config.toml
n_layer = 23
d_model = 64
n_head = 2
n_kv_head = 2
head_dim = 32
d_mlp = 256
vocab_size = 6796
activation = "tanh_gelu"
norm = "rmsnorm"
norm_place = "pre"
norm_eps = 1e-06
positions = "learned"
qk_norm = false
attn_scale = 0.177
bias = "all"
tie_embeddings = true
parallel_block = false
init = "normal"
init_std_qkv = 0.0625
init_std_o = 0.00923
init_std_up = 0.0625
init_std_down = 0.00923
optimizer = "soap_variant"
lr = 0.00886
beta1 = 0.95
beta2 = 0.95
weight_decay = 0.061
lr_head = 0.0101
grad_clip = 1.0
warmup_steps = 200
schedule = "wsd"
decay_fraction = 1.0
decay_shape = "linear"
final_lr_fraction = 0.0
batch_tokens = 32768
seq_len = 2048
doc_mask = true
train_tokens = 124500000
steps = 3800
dataset = "wikipedia_en"
Each number is 500 + 50 x the weight over its row's rms, rounded and kept within 0 to 999. Layers, rows and columns count from 0. Numbers have three digits each. The size before them is the row's rms in percent of the matrix's.

# down: layer 20 MLP down (transposed), 256x64, rms 0.253, rows 93-139, columns 0-63
# up: layer 20 MLP up, 256x64, rms 0.219, rows 94-139, columns 0-63
down93 094:535581445525461452561467500435527531466429427495457476550624512525443511472471507458492503516483434430503434578462481554551490519537614534418566562583491526513537484567518535458583481411465550
up94 100:651525461510500481496474469575464474479461557464512516478486462442441473560465485488440442572469458529483540433493412492510484467528507521409388584435525571461559471405555461445546557452476449
down94 087:461559486556515605500505454504604430557473542531420541477469494621507598465509516472565460561603578566512463564519495520550510457435536582540491445586532505485548516451502506496469506550442474
up95 093:536510502557418552495531441526455422436474526503556520503527467452502463492620571581546364528457481449552501521539384396491559540510496446516529465524484588527478520419491511481566508444459491
down95 105:510379486502472453488492405505467554528559432498522448432589406525449391480526505522470461498498477443459458483528445506543512460433508355470507485564521488440487541546511474470620504439516454
up96 103:518511424574485526460481521468456524449427500496511537476560532473512526408551409504538507538430434456593550516516400460445471460480501494565499434459554530521595496575540496440416497580400568
down96 082:499520484505475559527533438440498573493583444485527618461428592391418507480449509590587502536499503542460548530571446538416526534488440476472472419486447548544482515550532471492467440543523576
up97 095:564431546490545552540533460522543485536583489468506537425544521497554545548411522489500469485445524514542588553589608468463525479393572439486528497538535461589490488511615487483482512606535545
down97 095:535540400538492481542473497503508416518538546395510543456486343501491405483548512525445569558428475471516557564492516596531479441524575516486488463595578479490522487455504498518613505494508493
up98 104:459412479478465569530558494495405468483482483549463494456481508511500515561510486489414507536493509552450475536478605421448546487575417483459582484492574528581422354566523483422529462440517504
down98 089:410425531555509553516546511535474596472418507467488470600446415481508489427616534513536426452487542480463528462501487543513446565500519494498601508522510511483484514575531491496506625467570604
up99 094:478448525609465504496581503418566536607503558528434580515441508455483554436466476475529499483505517523399447454439506418503439518555466487607492433521500575543486471516573513474459486487603549
down99 086:570476445546554468428560514561563502446423441584487471547511367476523501414504465501463549547490515505527499516561570535510419528527506515595561485506538540537523374486400541478555545470498525
up100 111:483487467561416465459566429519423562425483464519476529451515502417412475475465486531538499484478582533544503384491435525515509577516456485432593515443442529479478474454411491478515597603490553
down100 099:470596530484515518503517473493549511580489362463521508553539580588514432473524501539491530519465501530528575567538415540430529446439548448429497480429600535558492504584520548493566464467469421
up101 101:494565485628404476449550571463448393519489537398471564495455395552546442511542468518498560501502527451419550473436492517527529462481473574483549539466538482587447562461504448524464514520510556
down101 107:482484471416528450466500407433556490528499502523460429526483453413477566500577493465426490535524484552553504488544551607464477504422551595566534461526514574482544469468414451555595529408486453
up102 103:498560423513421454402563485530588488578479528517517472484482457446565486490460534539594572537434496501608478452526487525608547494479510453498522550565496602438475487483490452500432527452600544
down102 103:499456513484448529361474522481530525533499411513451590527466598477505402498606470612533442458510470421536512430480563501517501560476458451501479425502496498469534457492485396420503524533482442
up103 120:506540548518462495524547550505402526519526354448496594470505390524557456480503473505586434543467511460522583439507469557625556475564445533531503543531542505520458399528485467540481536530520534
down103 115:421589450550538554521454566498544538398515497510469517467463565477531456441489460442477422548456568483469450518467463486608555508463621495473477554464483551557537505522589549587558478501454427
up104 112:529530348486469520516549525529488451466494436459489449490473504434537469521452477475495490498585620520595493481529486510521499490456552528412411451555497561521432536461513446639510541489598478
down104 107:554563533545539422493487464450606497549453475516468514417535518424459590475519523521458520492564571566463594578504513530532497593473425487481520430511543477517539512422524579435415582520444482
up105 091:453463464517552501534588608503437493566481516431397554412502585448510485525514465490555474524542544522512459394500553465498445582555436486506492507389543555406524491497530511507429503452552440
down105 104:545549486543441458640405533493515491446530530465446476549471548511547510536524545500503592504548505530498493506442518464478539562389684481540532489502518468450487503502490520534472551441480391
up106 098:579516541506469525471546533478503477520459514493459471467520551560573490595512470536439546535578518496459566502531631479469559601570412445456494534489480471501459543367469441494523608520463560
down106 100:455519493532416536613510584538504476457532506552544439544574614432512510479480435419519507495487608543526491553404502546447500504509462542483482510515454571467607539607522506530557468470462539
up107 101:564400450469458410481528542518504466489565506497495477530550477457497593493477496375432472505437472529573523443548391530445465521541532479476468514475566460515452445466558508574547526469446636
down107 094:483342528478464492500547465631480487480487465573459449459492503470482505395463526484473407506439488476582503436497493486617451459540533528479484511445485374467550538487515479449549438496513454
up108 103:508457524506525536498522498462488495488475443536482503383487552492462510445534485556456490488577542530522510376402461543520608550541524403370504511462455513418453500485630517446526563498536512
down108 113:573541366556459407543581498565527516502562542501485523584473530490454439579439499492553553584534530434467587501518524419503481463482464520551496501450469498563501502493519500560401412433494537
up109 100:546498457486574468445500527586512529375487599449457542501486501519536531485494594425520564465485519437475487490518417512451547512498433459463557402469520481432577482509614426544499475425450452
down109 081:530450525463496442538453506461491435573573513485508548538518465504536400489547505509461558516557551583449587414501566457479543552553474496447515510509463601614408471513420559553481561426520459
up110 103:542498483617575502529516536474505449475525523479542478562593455521465510532433531521556515621523554601458498478446389535590428621465560572510510500543464484448452572530466505481506512516506510
down110 101:467488468546460462510510430481483587448413416510511472522451336428532460561415412577474466511508536430490493486510457517569541481503517478516433554585487468514506458484508488431496586519486597
up111 095:474501573556508583492506509439441512500559499469518546494426517493544469545579510497562532482579478568476530410550463400471506421465504518502515436409455474470423471405466464569581390563481464
down111 092:479579477468513492530491447523552519499532461507559508512616507533539476428469505491398471513441473366511460464443454546529482538579492515462540520532428490607546513479601541527580485448473622
up112 100:482498497535486406567524486486553431537470564431453531518478533536475461587542605532385498439494413466517493506522440523530534498468543576540567480535497463586545470500433602393536499495578517
down112 088:534504489579610579542530539507456513549497371488509564481498480502498498466539531486534563580523482511476505439506515561384493474463552384498495585509530488477523418598447491546395519529506436
up113 087:530486525433492576572503470575455511483515471484538534392510563495590459522561530448481553466441500417495549473507526494376556532587529474527551549597548526456486538402457581541449504568530498
down113 086:529532589496530504444533565509425463471540512565515475432429560542466517440533495462557472563448510472533455495524486552589460496509544551450502582379533366454470462415399513483523509461439498
up114 106:473478539584498453465535595540486553551462540487432444468496515400502497493520487552547443514532561497428441490464499505483449516571521485518527501443502597600419441598594505517431502579606498
down114 100:478452510517468398496576553509512489489535552507596485455575528501569435618449535473518467509386470553493472474579435606454455534512568553494551572529549581555466505513521525509504450471578498
up115 104:516530511556522451498558439487483511477525449565417492481382453443449386570578497500481530551423548521485612562512471521390565527411559443530481544474492502481451587482525527522492533561520502
down115 101:637507554480449469552507493467461488569437521474493439477572502499461447519506405516492562503451509614629513501496497621504536435380471473474476485531507470602497464544518490453478524535467484
up116 102:562550450524547546488489508525421560501498515446437489539614526543470490467413464523500495606391437427504534508606427435460483505515467571460543474494577577482513465504472417541489475420548479
down116 095:493449491526563447486473479538519508540481514424559502460478578497533444546561567514495508509545505505456550458512611433583516513552335631493565500532490577481518465458486526538497544515486387
up117 090:508529380524594624511455502488488585468452452557514544530497466471476584452533494505448467484496581501559540499443482589412496569504466462512461487458458471534474431484513580573444446477413561
down117 097:472510586437529444364490483524544461467428514504471481429470474446481355550479469449453457461481462490517467485594455556454403462472527508447546508548510506432541428494545434498506426475489581
up118 096:528542506610452540436490622539416447368428493494446483454545522519551541431501478456495555496491440485570525498419492520553555506526503470472519444469513485443453485404474526426546417505536561
down118 112:541470497450534538481529460528543543526566578544577491640505513435525474449463557429524570486475556421442497500523496474580475542533506398546451470594554447406545560483553502485503582480519447
up119 093:589460503535575527490519466509449474569673463539449582507507517474499566472566533523529514502528461431487528532493479553510574555599461492472491531513489502575512424424448489422503439549433581
down119 101:542430586552410468551389564504520460558556529455406612497502543480476509474541472578470552541493469496540582509506525545525467539484479513426478490488542423499608493508409565483474477499449579
up120 100:539490595454514525502517425459558484483514583569466475503554526542499526512484477588503558529592433485449490541568433386461461580471555494458590480534454514506577483545459563587498582561554472
down120 096:502487530507501507523484479526440462476501507489477530481436506538488646400499522516586498447610451539427500499487452518557490529418416485389520466498342443514462499428484462436518511464496448
up121 105:533490491517397502507562486538432461506476425550528445552499499511621506484486648425587486569573517436441504397535484472526494456487493507530497448422506553470509502517506394582502532474445495
down121 096:492538501536439529451423496482405526535504436571547445509396498544448463425514503509511510537466554453446536516532422436529526431384527483535459436419534414560461541441413436509510541535520437
up122 107:567462406483486439519414465484450523417452507487426519383517486557403538581578522473474512547512454472468439569468514404439470443517564509507460433539487546454557454467531460489500531405533479
down122 110:455510556399570486502507449484480519511528490503485482461453490558471478558448495481480511482482510395502604531564489496399491549578454523502510414421544434460451368539468466511591620467480484
up123 093:551520440464427519389574457477495556501496533400500563431436487509537404581388554482508486449522500570551547517514551492470432461499408502484529475419520532522528445475476456550553541537593494
down123 104:474447512425570431446417543529495412488469529468519484498560489449511486502523451507436414432492480472511522522473475506594454531526495505447557528479596547492498514505490411478639637491406531
up124 100:545481480510513469455509579538462515478552545459482655527494523513527541503536574536515474508360478542535515513563436525612494423537444502562434524561474558463448478418548532558468538562545551
down124 084:521484590463463477503512493589484503487465433562521527487418462435504517483488467523540565530577459507397348507531518414480558521428468617464490526444422530541489495488446449518552533547419506
up125 100:509564535517532457375543571481459531481493519497510526464576563464467472479539525472526580481425427439530510569455413493526521522491479570551525385551440450545417417461534500563506543584443553
down125 096:525465536507488430584515495581491492611489523484536414539480559454513507502545494591468469512443531532444466411505571576468568445528496453460465612527447587540576459531492530549468393507462544
up126 106:460444455497499502562499503441490574611519489427489504463502434462507520563523500531541477443535457486508542428525434483388529572495428498475481453515620481434430555557563432554448611494494559
down126 103:441525527530511589525500577505568510542546513512558489412453517547468481469498527508512610540515522505562502522620456410633436521587529545435539537504518499493540581444474416440507543509556474
up127 090:479573566538450507365475448430479554496538578435495538536528427561557547577458577490481477520481472488505458546537418490504515371493572551549524505432571505522493479558576485494543549450545526
down127 089:516477601473447513498392570474474426460494586518529465548457419448482511448513463538443405560519544538435536511510595502481534474539591582459535538440474539448572590545563485504511558531504529
up128 108:486447524439527484430527493451486462368562523495491404428489499415386564520431519500501520547533407459560474472561451538398493546573497388471478505494468514486541498450468542507461449527469446
down128 087:503475436524468492568554538475415475499599474487405624459623522538518482444469528519515595545505574590504525416480523509546498437497463507518575503526481459523448478525531504549413483502603524
up129 100:498480504423552498456553483416477544476445526377507543466421503448617481585441520398549508513471448486548509551564482520584499462496433541462439546584589558489521531490552458553498502536510549
down129 091:443531541505480491455387471435469514548598471511364500548442485553403560442530499529460583513457537399512471487542486519508494544475434514504549451512512566536443389462538471495532535422500557
up130 089:521411551510484474451550515458483541480489454480556488425457525403528570373512613497451475464488438518472529574467585446526433514442575397552446498471570545477427531479511523546467525528451477
down130 094:437505489498473481472443468507523427559556522510561450528550593470493413518549395461511522530506486561426377506464492463463466498538567551552582469472498466517662473587492506462480455492543539
up131 099:496549528485420593625473488510412515507526538476421494486428577465547576450413554514530550462485509510493468499455469502513560537486475483489559498495616449376517416482583517570498499511537551
down131 110:410413469520509514517505510500562464512447475520483513548599554589520557433427455509478524469500571466542493498470499443497505430552570451452449453576575486465625475541393444551522484440428477
up132 090:474448563585534480445571474469523540562461492455516473444486558504531509427408478433522463467517606441508521496539497405494553573563610498404429438473526490482480528504498537483511460517396408
down132 100:504501475550513448475470512483502548596580565471478494469521508473505540487554415397444438461478603492492519467509492503526403519468619512461556521498522551494479519555462573559539536437545340
up133 101:485493565537543520498588555463559509513449494499475633401549527533505499392469550556509380481551496472513461407468488510524521596534503508512517452440510504478479494602539632491527467458523486
down133 106:513590434487475499535416514479417540512577527595414527419469522547466526515419546559467491475519384549510431559477432488505574464499524601527437440531527481557467564501527530489462433449496451
up134 101:492467525545472499576453460502478539560450494427472395462457427568535472523459528477472513514455525515481520443535475498454460522345556408501452453355571423471507435479468437489514513481435504
down134 096:564449524563455514579488509531542530553567477566477497403512505500528518555429516546455528500549422527373551509447559506530553480555549516533548497587498473484483472495466613477441395592434479
up135 091:562455511506464484521568460609453451428566573453463423479430505542516490514487492500458528495546465551554531534470434547531536451427484480518587474535325449521481393508534434487505555502536489
down135 085:406468511489459515408538513537487459554540533533568448488439515607570504426435454575487473547456458505437495465495486425528565518459557455479427410423510451520525493407476595514458474499510411
up136 105:477462485580458465477466590458474546524406506465462477419490495478518527464567617425452477534545465404493524541457527503577550475491548508510574579467529522523563451467450416592545396494502545
down136 110:394557531539439439544573479469524437556576475439532465514505494505555586568474550400448507416499459542590478467503522457491484436466498445420467435489511494480481503573481485586534446616528494
up137 090:585487587462472549465521554476442524426499450533477526538503563510508365572515506545524496564475448446513439557431501538468516509517522522514465457491425529584513453416554569536582494612465583
down137 109:444470518540426446468442472466537549515430495586431464565491530556571660500458502493491507472525448432466471487566478520431513524502541397566414447467549471535566552604488490509507465522501542
up138 093:550540536554617470432490555423465483491414440462444513415488595525467491490554477437532481555478528603472592470532415526428438473556481463441533490491499499582523442502512465456598471509531520
down138 099:450517499466442600489466435539496485475403486433449614508660612577516461420491419490468469495500553504477416458462474536532537486497508521511556531573579449487486514507494456523503514451529501
up139 102:438529502455508432441634584535499517595496480412455441410573464465523494527558569491560508496505427458475547563501501500488480531500513451470484583483519516517524485556629444456488567447457571
down139 111:511532430533490506421517459633533462412469487538501488532551468439524519419598492522498510441409587528547515573488530564489534461396500506457472539529478604520522455528484376434476524511496506